{
  "d_model": 96,
  "n_head": 3,
  "n_kv_head": 3,
  "head_dim": 32,
  "qk_norm": true,
  "attn_scale": 0.225,
  "extras": ["some layers without attention", "local attention windows", "normalized values", "value embeddings", "an embedding shortcut", "learned residual scales", "skips across layers", "capped logits"],
  "optimizer": "adam_hyperball",
  "weight_decay": 0.0,
  "lr_head": 0.0203,
  "decay_fraction": 1.0,
  "dataset": "wikipedia_en"
}
Each number is 128 + 32 x the weight over its row's rms, rounded and kept within 0 to 255. Layers, rows and columns count from 0. Numbers have three digits each. The size before them is the row's rms in percent of the matrix's.

# layer 6 attention output (transposed), 96x96, rms 0.0612, rows 44-63, columns 0-95
099:154138068161172067120120131133129125139137136145157133100115153087131138136164162119115164100139135143114108159143109117090136150157132125101128142191062140126161064126049111100138100083158123131118105139132106211076123089162140182102076097168100210143129151099094143171048090140138146181
096:146082102163151150174177128142098080101146107197172106073144134117054111127091156130153115132167152129156143102093145116103124199155091144126117108087150168125155181109132123171111121106087173115078108129100180121124105113158148105097161076149085077171144185167083120126124086172157071118
098:132134125064139094144164131131133144156088131135163167133072166091143131106174139087127159156130186186172202161079092134145169150072158160161113163150089120179133127142093119145108197116138103082106120120131174100163123123146149153154114089210096159113145116101171113140118114073099188097
108:113173098124132157108120142129138142105153142139115107043091113187128116164148087106092156107154114148105185144128121049182107100129099134165160105156066193094130075118120112156117166172121093181150167140107143127110123104116076133111094174176147110202153154150112087159079092141171171111
099:100122110107087104143122144134179126062171125190113128133207153119170149118112084131131147104126114124154158143175135181176155102118168132140140117113079204163119062170081109141095109075130119113127125072089146128100132098073194118111180102127108176145098119118056088124081127126112148099
077:142145108238116128191180102122128073103104115143093145089118165085154137095173156120110103103164154169155118130109122112152098182152164154170089177164113133072133138162143157097157127141069097141109116111114106151098096130159161072095126073135085087174098133176132117165088118120159129180
121:104116086115096091110123159149133084144126138107133074124121147131141123100146069144117116101144116120129169160128094137167106118103170133065127173150181138119206064149076091124100119100125154090106050114124186087139147076153102111129154133139036143143184173118081132067115142175090161117
094:129096099111135166124161112132129119186107179174096133121105094131169119147187092094108141165215123122138163121130158146139134087125109183116141156133074033137142070119128078071190184145150092140140144133178147093126158118136150142149092171090131170139144160138102139142108063088100092160
108:110144093165152160150142199131143075095149130153122159144105135139116138125152151119147143088117156130169113168109165163096075131140144126153089084116191157091123115108161161201097072105147116130167172100069148109130129170205145130051118139170127088152087100059079162149107102083144154145
095:147137142080152161092118108158151099122131112154105139159110166147169148114177121172108087109095123143112166144111131076161072158119135132175132073051072167143122097164152132141077128197121120155191152088090131086139134139160172157161092112153129137104138093042115161069139168109152079161
089:098106119137158113167166154100096130130107134115063163087117091105115180120122125075096123105125129125187077095190173137149085083103153126133164081186191171147129151153119137137101135108101114186153124090143160180105131168161144130088155115094158193099138186159133137094106112087046141137
107:151113140109128110098140109142126104160156118131131160138106087088132129107105128162119103215114126061144133156085111108136143110075123202110106061107096128118152128143106076071142161095164090124138103093128111080076122186186155128136126106119094191104185205072154128119115118120073071142
107:140105122128133144152157114121158173159086164117113155124134060094138145065119184144139133119171127174143100106151133118102155134136140046096152134115134128149156083156085142094145154183054149128106120151166107239101134137115119113127111068101130164118114159170092129149103039101094109176
108:140166131156159110153130107158110092136137138149115055140157127168098081100080134130141166204126136091107129120136130083147179160163116199109074126103099082166179180179135114129146189098097141080123094150169130118128131087093084111126139097103134133105127168151103119089194178185190147122
114:106102134114137162086048077161106145150132134169137113095138106178140130114138118158105108120161102100088142068105103110062154081131074103156117154092028164135177157120121122117147123172157128121096166116176116133132141091089173134155095127181093077148163118119098117138136163190199113155
121:131094167109193084073088170130116119119091148122138148073139142155110127115135073139113129067093103138105182088162099137164160154116134076145161168141049133129133157158082181153102178126127180105130151115107110135154127076052111155168142135167089162162116127098101116122153139149173189077
103:078109133109120112131187133104136120105184120167100134103112145187137125180126120123118138165159134205165161138116168113202129098112117195214121108105112090136167149161130177120109160115193123179146141116190144090162087165133152102124131136123157119138119083113130182139204156081127167128
089:130139099166134100151160051074065110124130109119105108102179167149144098171106058054096151144104142159108131161124139194118126160073159148085113105103109130111185134171125147118136116119137139101111148137149119176101101089074145099096076104130067142138093115130154145058180114105126194125
102:119125081136123141159127092102143170085070094114112079108167114101155147146116117147128064127115100160197118110151110173126112149198165149160132099103154097160129117164101132110104113127115157073150091145077145169128137065101108082150124038122078158138105073096103066056096115120115116100
098:106113152103119119149155146133104143081148090138094131119076119128126105139123065053107062143125178203120109103124169145094090148146188088148128176114146063128153190116067178130145143188097159122125124112184096114083086104118161075136101091140070153147115135136114098119164109089157102117
# layer 6 attention value, 96x96, rms 0.0495, rows 45-63, columns 0-95
107:060116132072055138071126134095153133117129124089127086209118101142202138114183098087119133121123110183165164194122089120154168141121170154118136118144123145103090112139087080135133126121176118141157127137148139180153139077098119113153124162138160170087132118111149147194093109044120148154
104:099119134170082138122105108153119125129080149060100076110131078158108124125100143104135113121172101009089131133190135151150156128167100119106141121127148143164168108158196128155117124194097170139170138106121088197127104154097153158117102131099120116132108157107101146058169119167080102169
108:124131134127182109133103157118070131130139093129104155222145169115129128113089136158112082116083121172146106119099160166102148176115123155089134140110144138096117152126115117129130119048066188137077063099126111110118106143123198036173145085070126132103077144109187130130110163111149117150
100:141148120136178155079144118120091118129086107102119092055060109162109106148162129194122137148152124121083110124081132113128103148108064142108151122167184113080089135091192133135127125253138169124146135154142150072185128162169141095114137141127138104125142129123157153139184127125167086168
096:102148133019114141059113151139080117145166128061163102191137093143192093105084147110102138124089128057111141125179110094116143119108147105124127138129090101090143131126121128166065129098147139102210188142124140148154167146107132126088111142099131144122137106116082136114163174108062154107
111:176141126137175156116140129095149131128093136146101171087120132102105127120111140095102145160140150100119091098136129095088129113124066117174168124111153146103038162125164164138158116203086074137184219124143104111095135168189140114093164114087184115133115089143198144194162148137145125134
091:128124141098165087164103164161120130135120116074124162112163175146082151116113139118142134068070161139148102117127153156048152163063106096114122138214093183116154124128180154201117144121106173136072138109128065121105142186122147066121147105160140108130113093089139139157155148174130182130
123:172094127138104103077096108134192162149119141112167045142150153110167104165126127169119105134107129160084137133221102119143162100139115117108145120120141124098084118144126121086123106166071061087141116129144131182124100078111150040091124099092146130115139099186144109095082154123094092061
095:175106122151099150193119087144083162144133149079143121101154090130108145170093145111137186095173155084123121136179096168154176117115099132103117150128189136118147132107151110152197133102141146105070109142179144103223136140128082098117144090129127120125136152191185090097077068124081118102
085:123153118107090143073097148170167128143157134187183080182118171112110110167087149233122112139100123188061140135103117155111109148144112136126115134109100123108093107094119117097107141138142072067100137146129126109122151085120133100138088118198145131155144052145107126165101157173054092111
095:150152108173131111213119121107089110142085110191108121057158100162102130149158115072136157063174128157110149134143105153124148153141135099139108164115126157108124119129153117150157144172085171123105159149168075204157132143071079113145112117122130129132118085132145129141143102133015176076
107:078170142106097098106108137131068097104108126185145111121115164109113141197175133139108147141095113073141136109063130122154073116110141147129095118116130114104126150090102141184116137049165088114182160131133151042163114132173109181115149197196119096143149092118123118138157147148095126195
100:111155152088061141105148165090142127139111100056118177045115124114146146078213133111110096127149130153164123131061133085162114163121163136129180121184139154114092132118131147160123125185173181177087102130096152159147110166134089137178132133141137147132127118153172152176178112087153093090
102:095096118123129089156165110127133130129153109097121208140132130116088137094134142076133183096210166178183123129077150114184129146103147149114170122225143119163155131145113141102139149061129147173101069123120104137160110166147081147165136135093130165117102196094189126112121095106174145129
108:128179146157095162174165143147053119134124094128129161122087086108106116130065114180126171194184146097145109112062137109099101107141111155138104095153168118158134121121162083079143146112169135173093111151179127076089085150251130130172136113121116100110120173130132122130135120113160105119
110:199138131169112128091126139171127158177149123059110150123139118127097132100100129128122087113137123066084113136188109135092166151148128106083121152169161158123127121121170112149127111233077164138040067116099128166087166140067088097116125109103112128123124157110163103093091134165104089088
094:125136128064047154092125124135128158161140127032106097131106133150092107055122151168113144165222137089139149114134099105106155156139129107122141107147141148159156120120137121118112119165202170110165130134100135065128220130126085161183100148124124120096123148092113141126191154143098123090
097:118168155078150148087132144135091118133136141074109190157081135125076117116127141103103149152135173104095106129119153112099144087066123120147096139131151161151115109101171142193108117173168174139123188163134133021135166179117129173114142169121147090116120135145174149155236130142149149156
099:144188102086090095092144164151099099160201118081107192138101144133090124070133119191140136139130116074167118116150143096124153103117127157152143137202136121124130122114184124158092113111168183151124140118071174080153208156091112145101121132098126123131120176109154162164193174149120084123
# layer 6 attention query, 96x96, rms 0.0494, rows 64-78, columns 0-95
068:100158097157141121167117093093169102096123128123127104159110089191079157080117160177151151108064132136092129111081085131166126108082134081116114111118196130135164100157091087096099131158123126143148093115169055084145043156145144145151169113152109187120162100145114143162119200119144089155
074:079120117117163152081114166121150104135173091141173138159127146134096105144200112150210104161085042183084132139137074151171116126102141105099180108124131138161132124098123129129121124103105092159188032159104153123134122094127135165157158088123141159165098151136122113139096090080103086177
084:103115115179084170059078114099058106088131147142165143134139103100132093130153152150199077144124137156126126101168143112153139095137097117100159114149101111119077081169029101095163135181086119147146121143053160130127157116100141111087125163070152121127186168129102151147155140120093099161
071:142115163125136132165153062128187149126168094167151102123120210178124119097111096136135112124206136171109066110174162153105104119159125130113156151154082174095072106137037115118149112160137150118151144156144149153155150118037133142102100131110117127110099169112120091121115048116151094150
076:207106135153081143111168131102103132141142027097141092150110124155092071164146069078151074129092099169165118089115142143145088083122158154095204162167131186095136176082154145091099172101108126151113101121102124140117119098109099125150092095133107145089104111082116111133115114124112097080
096:128142144113125107146172160168144133199083090148093113116143196122141143135147128185090151118169150129179112035080153157153179113107132124166130146106149171056109083093173123162130119106109090164103146096123121087142068134113112166164138151173166129152157114205094147121153101130126071111
094:124120116147093174079129108126138129093193179143124192093127112151168166144116155061153121146144140157083088159172183075132160112113126099118081104167102092137145088202145089131095152051142140098132146171089112136157169150147131121060079154156124105109162093184145142095136141106149096163
108:154158113111105100147127097131157173133174084164189101144143137084098115104139106120087096096085115082168128140073163136115113088170149124166125238126140179125169196093147091115119125145127117155099166057093132120123098158135116108167082104127090116123131120112187111094067179129140140082
108:136153140115047150145111103171179164124152154132196163191135141127141098145071151100125096118110161160095133180164184137065178115157120071159073133121119176167167119141133107168093120111078086106102126160137105101143117118104115132142109126142090120089204126171154151082102092120163095085
130:091128149119134151114144093144158173106118093113107082160121112108075104190135086164074163126158110150132063134128181130128145143073122161132185182100147201130083170121189136114166161155120120147076127093150163149174209120143152114201162120141094111132087142110093092140088155094134128119
108:142130134085105161143122187165076064170178153075113209155134124141110129091114131049145152175153161101093111118128139100112107128178131128133095132086137072132092096135176127172046153162150087114123185158105123115122162153125160130146159137119127153116143138111130192135169121180132111197
093:184143142117185145090148182153105100110125148094148182096126095103086114079165161148152069088147108134102101094185151072085128124084109120207098105173125103122096104205096117161126141103090180157112172137091130115099102190129132096114122108116149157165126179112125169173177148141119130121
105:121147133128083183091153096166096143062136073081146134142091123117103111182106094145062148187146105120116087165081103078176099116126110154109153121160160163101108154132131114124160183111158153158088129152100167170194196100144115130189121161148082080148142103093135061147113102122126115125
131:116114186135176089140148120133169179111116111127126064122129148099126076165163092188111091104082058114090104147161140134122123141107142117068178163149152148187127162121159140110115124154134114132146163050070110115109156152083158083112190095115144110150109139150136090093109179067075126087
113:118109115110061111184112152126089135107073105106122116121145127169149118170118110105095099102161115121153135132130105199118126080163171101110104141114062135122187175161096103153113124117092190088125096143078164184161106069094125080145118131114127147127146098114128076049159073096075137078
# layer 6 attention key, 96x96, rms 0.0493, rows 64-77, columns 0-95
079:096163119095110154100121058081115085135158135206158073167182122163160139192124133098092086076154130135072127171118087072153132109134112089152164110143125149076171124143140140131169146117133156071173128124121115119117126110103160185084138143170095107130128191131168189099093145104130092104
078:111093141137158102125155144140178150168132095124147109128118160140156142172086133140131132073160102076107111066078118139188034093096073112103152121052100105137155115094111121102160143134204158097200165104137118158176098151104106104127169103088128136164128114111118080084113092136105084115
082:203132128114105114130133075078133133163101101065132104114146151163136097173107122086151146098116155111122112151137141093133108136145078078104169076155091138127128134112149152123136163141110167062174174127191085140136177155103096123124175098142118189133170168144074127071156092162078047128
081:124122095113105132137139052162120127093122171164107182100089081128142141156140100094182083149125123117089115064126115200079148171197195123113157068179155148121083143110140146158128100142153131177094156147159105066143132114146138077125141121074110126120102152123123165167120082138095187160
080:084154130144146114128135124129089112168084130155078132104064051137065145141117076149168160162092109130077187097137151162151159107134178158164106110153148150117078141099085083152110137168145121170126087091106130117156143120173201120156132163099115093093078165105079088174093123097115168154
079:133135121162177112131110139161096119167163184054151158183095131135133154146119114094150121136153144110105163089062141107132122129170192112151095134133095099119121137081103159122082138135170105156121235119140215124142077163122099134101153133137097156198057108120179151122101141109137156141
072:158103171125137126141113139126159155110112072117099150124164127140130089173122135158171211121135120123069121196153168125164129122117074159106101110152150182098071172118138143102104113117076137096164158150143132194112156124072161210184115118147098104087195108130113130109159168137140063150
103:091174132099114178109106177134084145128172151207108135157116085188137151121117090192081192136116137116116175152126104158119141153138193133134116164151162177159152087089123105130147138113157156153114119051086093066166091158162132111129129153133079116150102159084120159192101138122139100094
086:143096162135126120117086094117133075131115107113189099187133123093137119164115098136155144093116138073106127182167125151170087119133162163141127105170138070123137221173165100138124109094104163073177084173084176152114153091147133125157117142149156116102194093149114072107145133103170095061
103:114098111130138090057157078167127173091190132185135163149121180164107169108095150106097159107137095088138151115130129131109145132075130104127121166131120069182153133110074124181134154169188099110147116112081074111142151129126144104062170140071117173159106127112129090155081189107117176152
106:139104142144138186062133106136132095163137094088149134159132068065112047114127080123146175127157179146084050145139122108134104124111088113122142148103086132104083213138159143096127138130086141116109143089075142162114187120120134085098175094127098111077153139090146101114153157151184095124
120:122102099099127137089099092110172080206133172156132142127139105152105098085137170137207067105144103117127180110132145093156111192181157086160135116114125142070132068167149150130100158116137125131159151068182142132129143142118165138098126090139179173109100164175128200077108160143120096129
131:133160105138086123097136125178120185100183105119086144136123138175123154124116121118092183185151038114173177130074129127079133152119140175148114157095162137149138132118131078179103146164194133137082154135103138078189142114145100101094122150127052102138098105103135103174086159096132180160
101:142124126137099078158096096124088141131095158193182083134188106179115106108185172173169072116144138097129178139196092114179113157098180113127130165132147117136084083141128124132126113141126111144156125112089077136118089137086196143070139149105138136139143143165126153080099169109046153095